Weights of a small GPT-style language model, trained from scratch on English Wikipedia: 23.8M parameters, no biases in attention or MLP.
Each number is 128 + 32 x the weight over the matrix's rms, rounded and kept within 0 to 255. Layers, rows and columns count from 0. Numbers have three digits each.

# layer 4 MLP down (transposed), 1536x384, rms 0.188, rows 744-769, columns 0-127
163094111179140098083050104127147116144146124168124126219169143112087106136142097148059093089164141145116135085166141148125131102137113101096106064136093124137084158181045159175166160069097141097134117139105174176105144079184154132099176185132094113176167125126128113143112136156079098132140115152114204176085182142135133167112172163101127192059077154204102106079118138091105167147141
168110125168180220130184124131081127117136113080103069169098121187104166158134113149125149151107059096098143107143147092087133133142103144132137191104095152081110120103167136115206179109132065155201149112144132121223124202141174125085232123151158104077183105070088092161161205149143182096144128161169145088141101152146166096098155080145070151088164152095172109103086162120134160106146
111154204082142149185128185178133155094168168119112109155164110150114150098126137104167083130133071153171155087065115083162063141151152130124156159113165115052054085108119124089082156166096165140127154126113086152206069148223212110161179168129144076102109124134087135103146122130120110170112048070139099138190121053120106125142100127166159152054133135164136129133170081162137155083137
189091091130165052113094179131102172151149120147129111109130097177070100085129112088088204176196135083152124121077178133145106111103132163087219187179144125091137117120114097150135179114139146146117092081162136133108153101145104227131094151146134119215142134115100137125136118092117121075119147121147090105202142153153111141138070134195154137128123056112129180150137211117122131131131
177109117111167195115120106121133101135091070123191128111139115053125112137064086039112159103171171163093106155102109117079068113084122084117098119069105191167132132156132056126154133145147141113110166140071131109119139153189121137137152177136112091140177085061109120177135153116115105093184161118118136121050156145168130103164140132075135110128137118141117095107138163104230111093132
177161150119142164131087126096119099128134127141111145118114146113145083085078098141151128120193191132105118088113076121160128146137089064117147123126093110092086156124179179166149079121110112133144112167108138085108165127111138078152227125145121127134124161122117149105117146110102121110093166126144136131141088079142106143150173126104110135181150204179161164135143148128096163131147
102151101116127157141122119145150081144139110110151108141174142117107127173101118102113055161108109126138114127113135125158151106123118101160123131138115108122114095056126117174133126063217106091165149086123183133117169193116107044190077115113134160122158084180094105140168103105137133141100152174132110193143154051138086113143172096139151099126106227185131130144134162168136126114110
125056101099203132131081131114165188136059168134137158107109111164092104059113125153142131137084135117066181107115108135108098111178134126159140155117111139152116137117124164132161164088184128103153113079096106060195137094133075145114136154128148133088117119102041082150094174117081168139105151094112138136064140133108150064125102146131103095175149137076180097110147143140166117092098
113135114127129125094152100148127106128148158058077135122115110092157124123125159088155094164141167129121175111156113120128106162202081111081171099113098128182185062145157073115174165110125149129190110160109094170089138124100108133167106115112104118139094122112119100130123122098149140151097144131166196154103138085074115072147153122171076106108146184107100118185098146146153097138067
180136150170087127152121162138164083128142191102100101117083108131154130138138082106147118153148115140104126184093213128139122109104146116109139175132149122216149156156185149124088115062189129198131133135241171208123115098146126085144139233143158078101142111159054185056073178145082129060062147155068155156103146165126081155185128069166127150107118163181148124124191123088111133095113
106172071140094126131133155105116147049120101070093155205206144123094129142106135091195070153138099102171211121127110116128138155152094170128062072120087098101123109130202138152152201133174095117155072070135128120107162185107145102149147114135099144126115167112110176192143144081097115171192064174152116143126183132143190082162147139077197166104181091188140125105093126155143105145103
110167151112213126084076070170140106136118146083127101143122125086165140151094118076107157128088188122117131147167146141068075146097069196111135123120162119125121063060119146146090144168120164139095106133061158067171133154089179167089146075070122158129121050180198143193117078094097068226162134111204163109181122099161151124144156145105068163146132050137156085114123074151103062134168
169154129167111138054119089180113123095159121136115102133151097121185116147089128119129105127144138158136103153086108131136127168129097167120077110148124170155126125098161129101169122137140107119136148138153165116131147157198155097155120089119162109120152153089133164100156096180187097150121119088163121122129169105060098150128138120208094124120142115175102129133120144143130157112136
159140135108096116138137079159188121172157159124146140131146151088095125146139150176188094089114128096143129135157154161146137135127101154118126133120155161144135121122136090117119105164100158144116075119138124123124143168116130190184102133108103097143159083109106154133152137127146135118144162112133131083065074113110110168104075093130105205178024136139140140135132126115170153125088
100079110081121164180163114144112124100165071112148160087125123121138066143128074138117118122041144157116112154094135136151124104140115130131110140096133123130109146146185073121100099105129159118109127153131148130149147128125070140162040079179105142133091111070121104151103121138114149101102146131112149080163133141140104157160084152095102174176137173169129101102138095096183125177167
191113070156075075076109053088094171150117145069081129104161179115166104139246204176167065193180122107064100139161084090130088109111129081123104173107068123141141147083196079139171144128146094164158005093078231111203106134065159121057134155093106140175121144180152161115152106161107136174140110058073083111093184190160129152127108134187163162170096123167018125081137212182092138112066
070101118164156091149118163142173131101172129098141100123096131189156080197171166146069063119138092159133133167176130110161120108079121128169159145146175110075088167083104093092118169157168109099116137140158182155128157172108131168100121092145100163172104166133102183116129195090108122098163160091154127162106091172141136090090117149124115047105146185112101090125103063107135176137085
109122113184106076143095169121161080118149188105181119171170156096118084136070155123135107123108135131162159170138093139134163124100119129149127089146174077152135146094131135155111113151129090083086131103122123126095167177094152094068149068126117206094169106119133142069156174130114088152137059112161080110179100148116178114195135169151077103159161116128101105132081185096170191073200
104123135116181101140144123111140158070105124110074160137087159113100105104121107187164102108142195139091128110105107137128071094186097101075198161148112129160154126073172123106082130141139096088140049151080167090117076059126098153214114173124126140122086149154182119166080081106090090122129115082090149109066133122075079090127160100103170125148093140140165114195149078133137143137137
161145107106095080154093182140104165130127138133158114199108100180166091125105138119165145128128190119102125123131095135169151118127159174127154099134128123090123155113116159054117112111150106108139156152139119107102125151156115128123123120141149155152137132115136132131087117130170128132134104129131107156086114140158122145102199143178119111113162103133101117164107127098101128062158
116102123149062107136131139100127101111126083092121090165111145153147123126169142130198088098154115094120092133130168141123167112146164148087158123125185134195049127147095124129152109088196131134168095127176141165147136150124095204066107131114125118170185135111181141149094123092131132134112163130120085126113118088092121067114139104147099113143131177093068125112139111104146140131137
138087154107109130103118161084159099135125158148084125132097091148133122109089082128112121187092107104154136190147132114110153164132119132111088077119165118103094152105076133135150115085106123126112118132143143085113093098121162175166118183151154141132102087114160108087105167109132132184179130084121135091121130103169093094118111141107130140123133134121165160118127151126097162094186
185155079123091136072133145113127130127130136171135148160118088093159181097143183115111112143117106126096127125116168104143081095169128170139173127171099110153110136074107089129171157109168154111135120169142132193148144148120136117113057134103102106111139147151120120110153100132098081145117116134163160107053153104158121139139147123136123091097092111147150079087131093106136132117133
115062180065111114092127114038112039103108133147088109099089142140099068143141131103148084101138161090142117170109138149148141147100171078148064130064088097140147087143171109143128083062084165241139097121091142091078108219135147167113095115140123149161063061152131143134104192140117161132125124152080149163111133116140137108172139145119141116165192169065120154143142126142116076114142
157137112134121113115123064156085122125113141137089080165127107075167103174108114112147113149074161117172169114153157125109135101111144159205142092075110141169114137145166142137151131129122124149109138178154134163169089138112127153113106167139134175095064172109175121087155122140146135143121159139181164112147163101117116113092168177129145178151080123130073149107118131156141152153149
080178170065115123109113146072079083116135126176136139155100114152177123105139139149152125147105130163167170115145079136164163167084135171128140101116175121150121183110161166137154133151163161146087139155108128134086160174064020061065114148164099174088092133096118130125155132119106121052081053101121104032170143066115139166158148120115136126076145156099148154154078131132116143086120
# layer 4 MLP up, 1536x384, rms 0.202, rows 745-769, columns 0-127
169122166138138111159119148099137211145131159143131159131134110110112110070128072121164158184079131138082099058129133122118145128060141186086114147126112128123155160089108142087115130170077170066106118096133142156182082161155096151162162178150068070131174106143112092088112145115160148136151159106158145147102133162097117058105164102101132195103081119088193107167116154126122139104103
163156103165096113112149130180090099160183151140099125126130142099146097148071068111135079135151150109114137095091186154114126077140079190140183145092140126136154108149181062118113086052177176082195091129166144073154081112169159112170139145122095113159131180099174155116148105194128191128120133089095144087103173141203141155157119122144111137059074159136150142101097181137192126165165
067114122064075083094127184126116143094247164105063130154116123140115128082141125138123145082178145113140154146105129154176124104147146181128162116067194103164131126152134058078171103129191102104103126147198143144154124172074138165016248151113207124105106178111109118111162103112142179070102187100110150091150183101164132130132150195187216149169180144125154147138156079067079123205124
124142130144133156076160185128142218122097081128081160129155123178116106102130066210092145188122153161176181086098097129146170076143113063134148112143162178109039134067104089111088143124120125132088128090173109206114088138067110120159125139131104129207158104179085119113107171100130176144123126158129157127130170115166121106102239177230176156160102082141117130124159172166103112109052
169152124140108131094124137103140128159139094124178140142169105147168108156187100163214117132105107075102090103130110181145149125145148129170130124132120117154136095122166126121109070148103093114180102148099160138180170183126110125110166147141138077144118109137167150098136107161055106085099086133094074091154113126161133134124061187135121126102076167134155126149131115156127121177105
096110136162110108071120110106124165071142176134186101095141155162159117128083088071141118184072037140114170137175185112076119170141156116186146134066127072134112144122123109129103130142111150163160117136120113133113125156148094114085135135185120103101175070109082087096122162140091126120141115152148131173151186119152205171202141104144082137161127121174159126172131121149128124088105
114117097157121120161138115119109151103136180130165176206131118146106139133088111170131101139080129077162154076145160152105128133088140093196091047139170081160170145065166128165086111089185183137088152146169137120113173143100133102139161113119114120134118150102133140116084207080119110157133089154069098104163094129147152106089118130115157086128108127141187128175075143143090125151134
140141104131175146129085123118092151141138131149121147139141120147152118097135155165195136112138165097128198174075212191134136152057156108135099134139176093178167068146167154186109135112103160083173108153179114154165135111214127176102123135103158168148136147103136160097093131149158137112146104110087126108166200176116127170157141176163142159170134119121127075124107165105133100124150
163148207111118128129110040077116093091105116117171103141151107114136127136087137096069091157137161120077122079166154192118120181179106075126135155117163187121151153104066079143071191143090192118228126157110163152165136155160114128120098075128131091093159120140183146087111078163184128099085132151150090166141124086099090150109136169171104077044143083146128045129118129178163147125146
085112161101153165112130129224109160130126112193116152091145190123114140123096120173187121152099157153190176165115113134170088173099148147155083095124176206058122137131078141108174160142098152142202110100107145151099100126072152133199139076084079103085140108054117142118164117118128178121133097107078081144148119127100150120149170127134155104137142118099102157102117123095155099099116
132123168110086106133125098113147096114165165138193107107112089161117114135065124162079159188112153131123162092142177100173100057150151108069123100190131109146099174113182143157146129145140121128114140151169100135160150186130165127145112079150058151146131147115124173108138069118170094072142152161152119103122105145149133161138153118058071098138146120072080174091103134160156106144173
074126114112098089134121199106148157103122153173155096077124164127099107118165149140026108114144149136170145129142121150147111159129187152103115117171132137104168106124149121146119106136149081108182128193138181122136076079134120127133079124144129095142129148142138155086096070156168128125122088101130071140127160127121078111125149182148111154154146081111123135140163075158174109152060
147090138148166120121191175135125072094144075096126118164129119119154102064109072176073092142095149118104101127132141152140204138117176099181134080167153105124117164136126121113159098112095118100109138122101133124140093134153121167108133148072130132110124095154165149121101155119112127115177156157081118109134095113111119102131102191118090147147159130149175153142148138113094095142043
141127127114102163113142168110138150172157150156141088131175115125148138179161110214111137083121138162120109105112108147103181106100114189150164145152198181148118147178127124145149105143092138097090127140160094148076121108160112050128187143086132156079123112164126149094120106112142116116115101138132139159109123126148129128063151146077125138087196148106150146190166056187083089081142
176110095095073145101138146112057116181189160144170112166145151092122099115202166125133188107211169154135109156129127113196057126071144151125085107167110134112135048101049157078113189108136145174152089157022187102100067174180089081117201184176182078104135118181133039170125191156196117051148126159139111156123149152135114145044117126158197087138169142107072164146124124144042134097161
163105148184109136060110108081085196108212150154086117132114126140174096136125083128151097102089139113149140105065148154143120214103181081099146126137089127098154092097102128120118133143106155096131126114133134163069141126106187135133101186064127080160113136197048096092142137139027104141161122125157127108064155165028085130156142175151090140135121131169156103157059128116182076100158
065098080149079069085149103155097104151173123110144155168163118131139156149141154125089148120082134153171174089126166181088210128139157160186157186136194167157129130150115105150088086166088115131137131128091118125120170125162155120088139083130128158159106175168107084142128156144078064142162118118129197076163086135142170115155061116141126094126107094106136177143039126157141088144090
184142157098086131099149140134084110158066154136134119154166091105121124121100095181098138115172127098146148097121113095184093120161093066101095107166136123076071127114144148136119142103137120155077107059127138052133169092078126141140099141117134119137157096148164236136089106067108078169114111105108144156109123226138170103089085158141091127144145120139141103176098158086127163155110
166098109157147103142122129140143107112134109075105103130143155079105151108145094123144124141107120144151121120121162113152133143132136179150101139115148093154147127174110093162119134172126118180123101094152081204172131125145096093113123188082098171131120144090146137138156198163105179146116094136108142139113153105145134125124124091080112134104058081115143131104114122165083107108124
119086102107132166134107176151148137104086176176140136126100097146127107083125146136073142135129095153160122097124115114163173164103088071156108142087158163107158146122117105100140134131114114143145139168113170119114176086138158076124105158114080147123121084152086070110119151139129142140138170104071091105177132120168128132116134146104164106093193134136117143167120142174117183111179
177125149089102100129106149219107081091148077150148128164152123145105043119097149166116097127181176114152083104077133133131142147128130099142079161124125141137177103146183115098183139191186107156135100069146096167124122094143088075147067156096149081150159161128065162144160129112181168100048105135102179155154148135151117062172057135156125079114132113112075069175101166092110154170106
141131154093125140126210154181051108167105084125142172097137106121108146119095124197141151135148091096095104151127161183155110115081121144125136140148134139140137150158146154108136141127111103150159130116117085135165095167136127143155176105114118090114123142056214135135131113130128144136157122102145149121104112100124112192115139151110120143081110123133099174118161108087119164161195
102120143117129206109109129118136127112116130176132109163095082169133075106097095091098111124143127107167154150144062103137143180125145125109199140136136138100144124102140117161113116130158170160095152129171064130107134089110148115114078167140114051099119110191067107154139136171107145150155128139136088111141128127145160150163137130095139132152094131176165127157122111181125147070165
155101119179158139098091091145132123200155112187117149071104113081150097158150128156130107165122173090148149129068115084125070109175114084136088118088118129117185137129087123131134138169108123169153118143095140086132159117134118118146139168160175141130134100094161129107112164134059159118073123134116085140182141108104114167173127185124164132064073138161143127123184142169125149175130
216158129097093106107141143115169199101115109124121115152115154172108089051121141175068185092162124175155165144089152140135114167115125128143129061136155113206081113104149103088127113087178148042168156189194121130109176131146142135108132104125162181143113125133132094176147152091157167195166127100070105145153182106194214179117089106075146122095226135165138117121076081178162153093153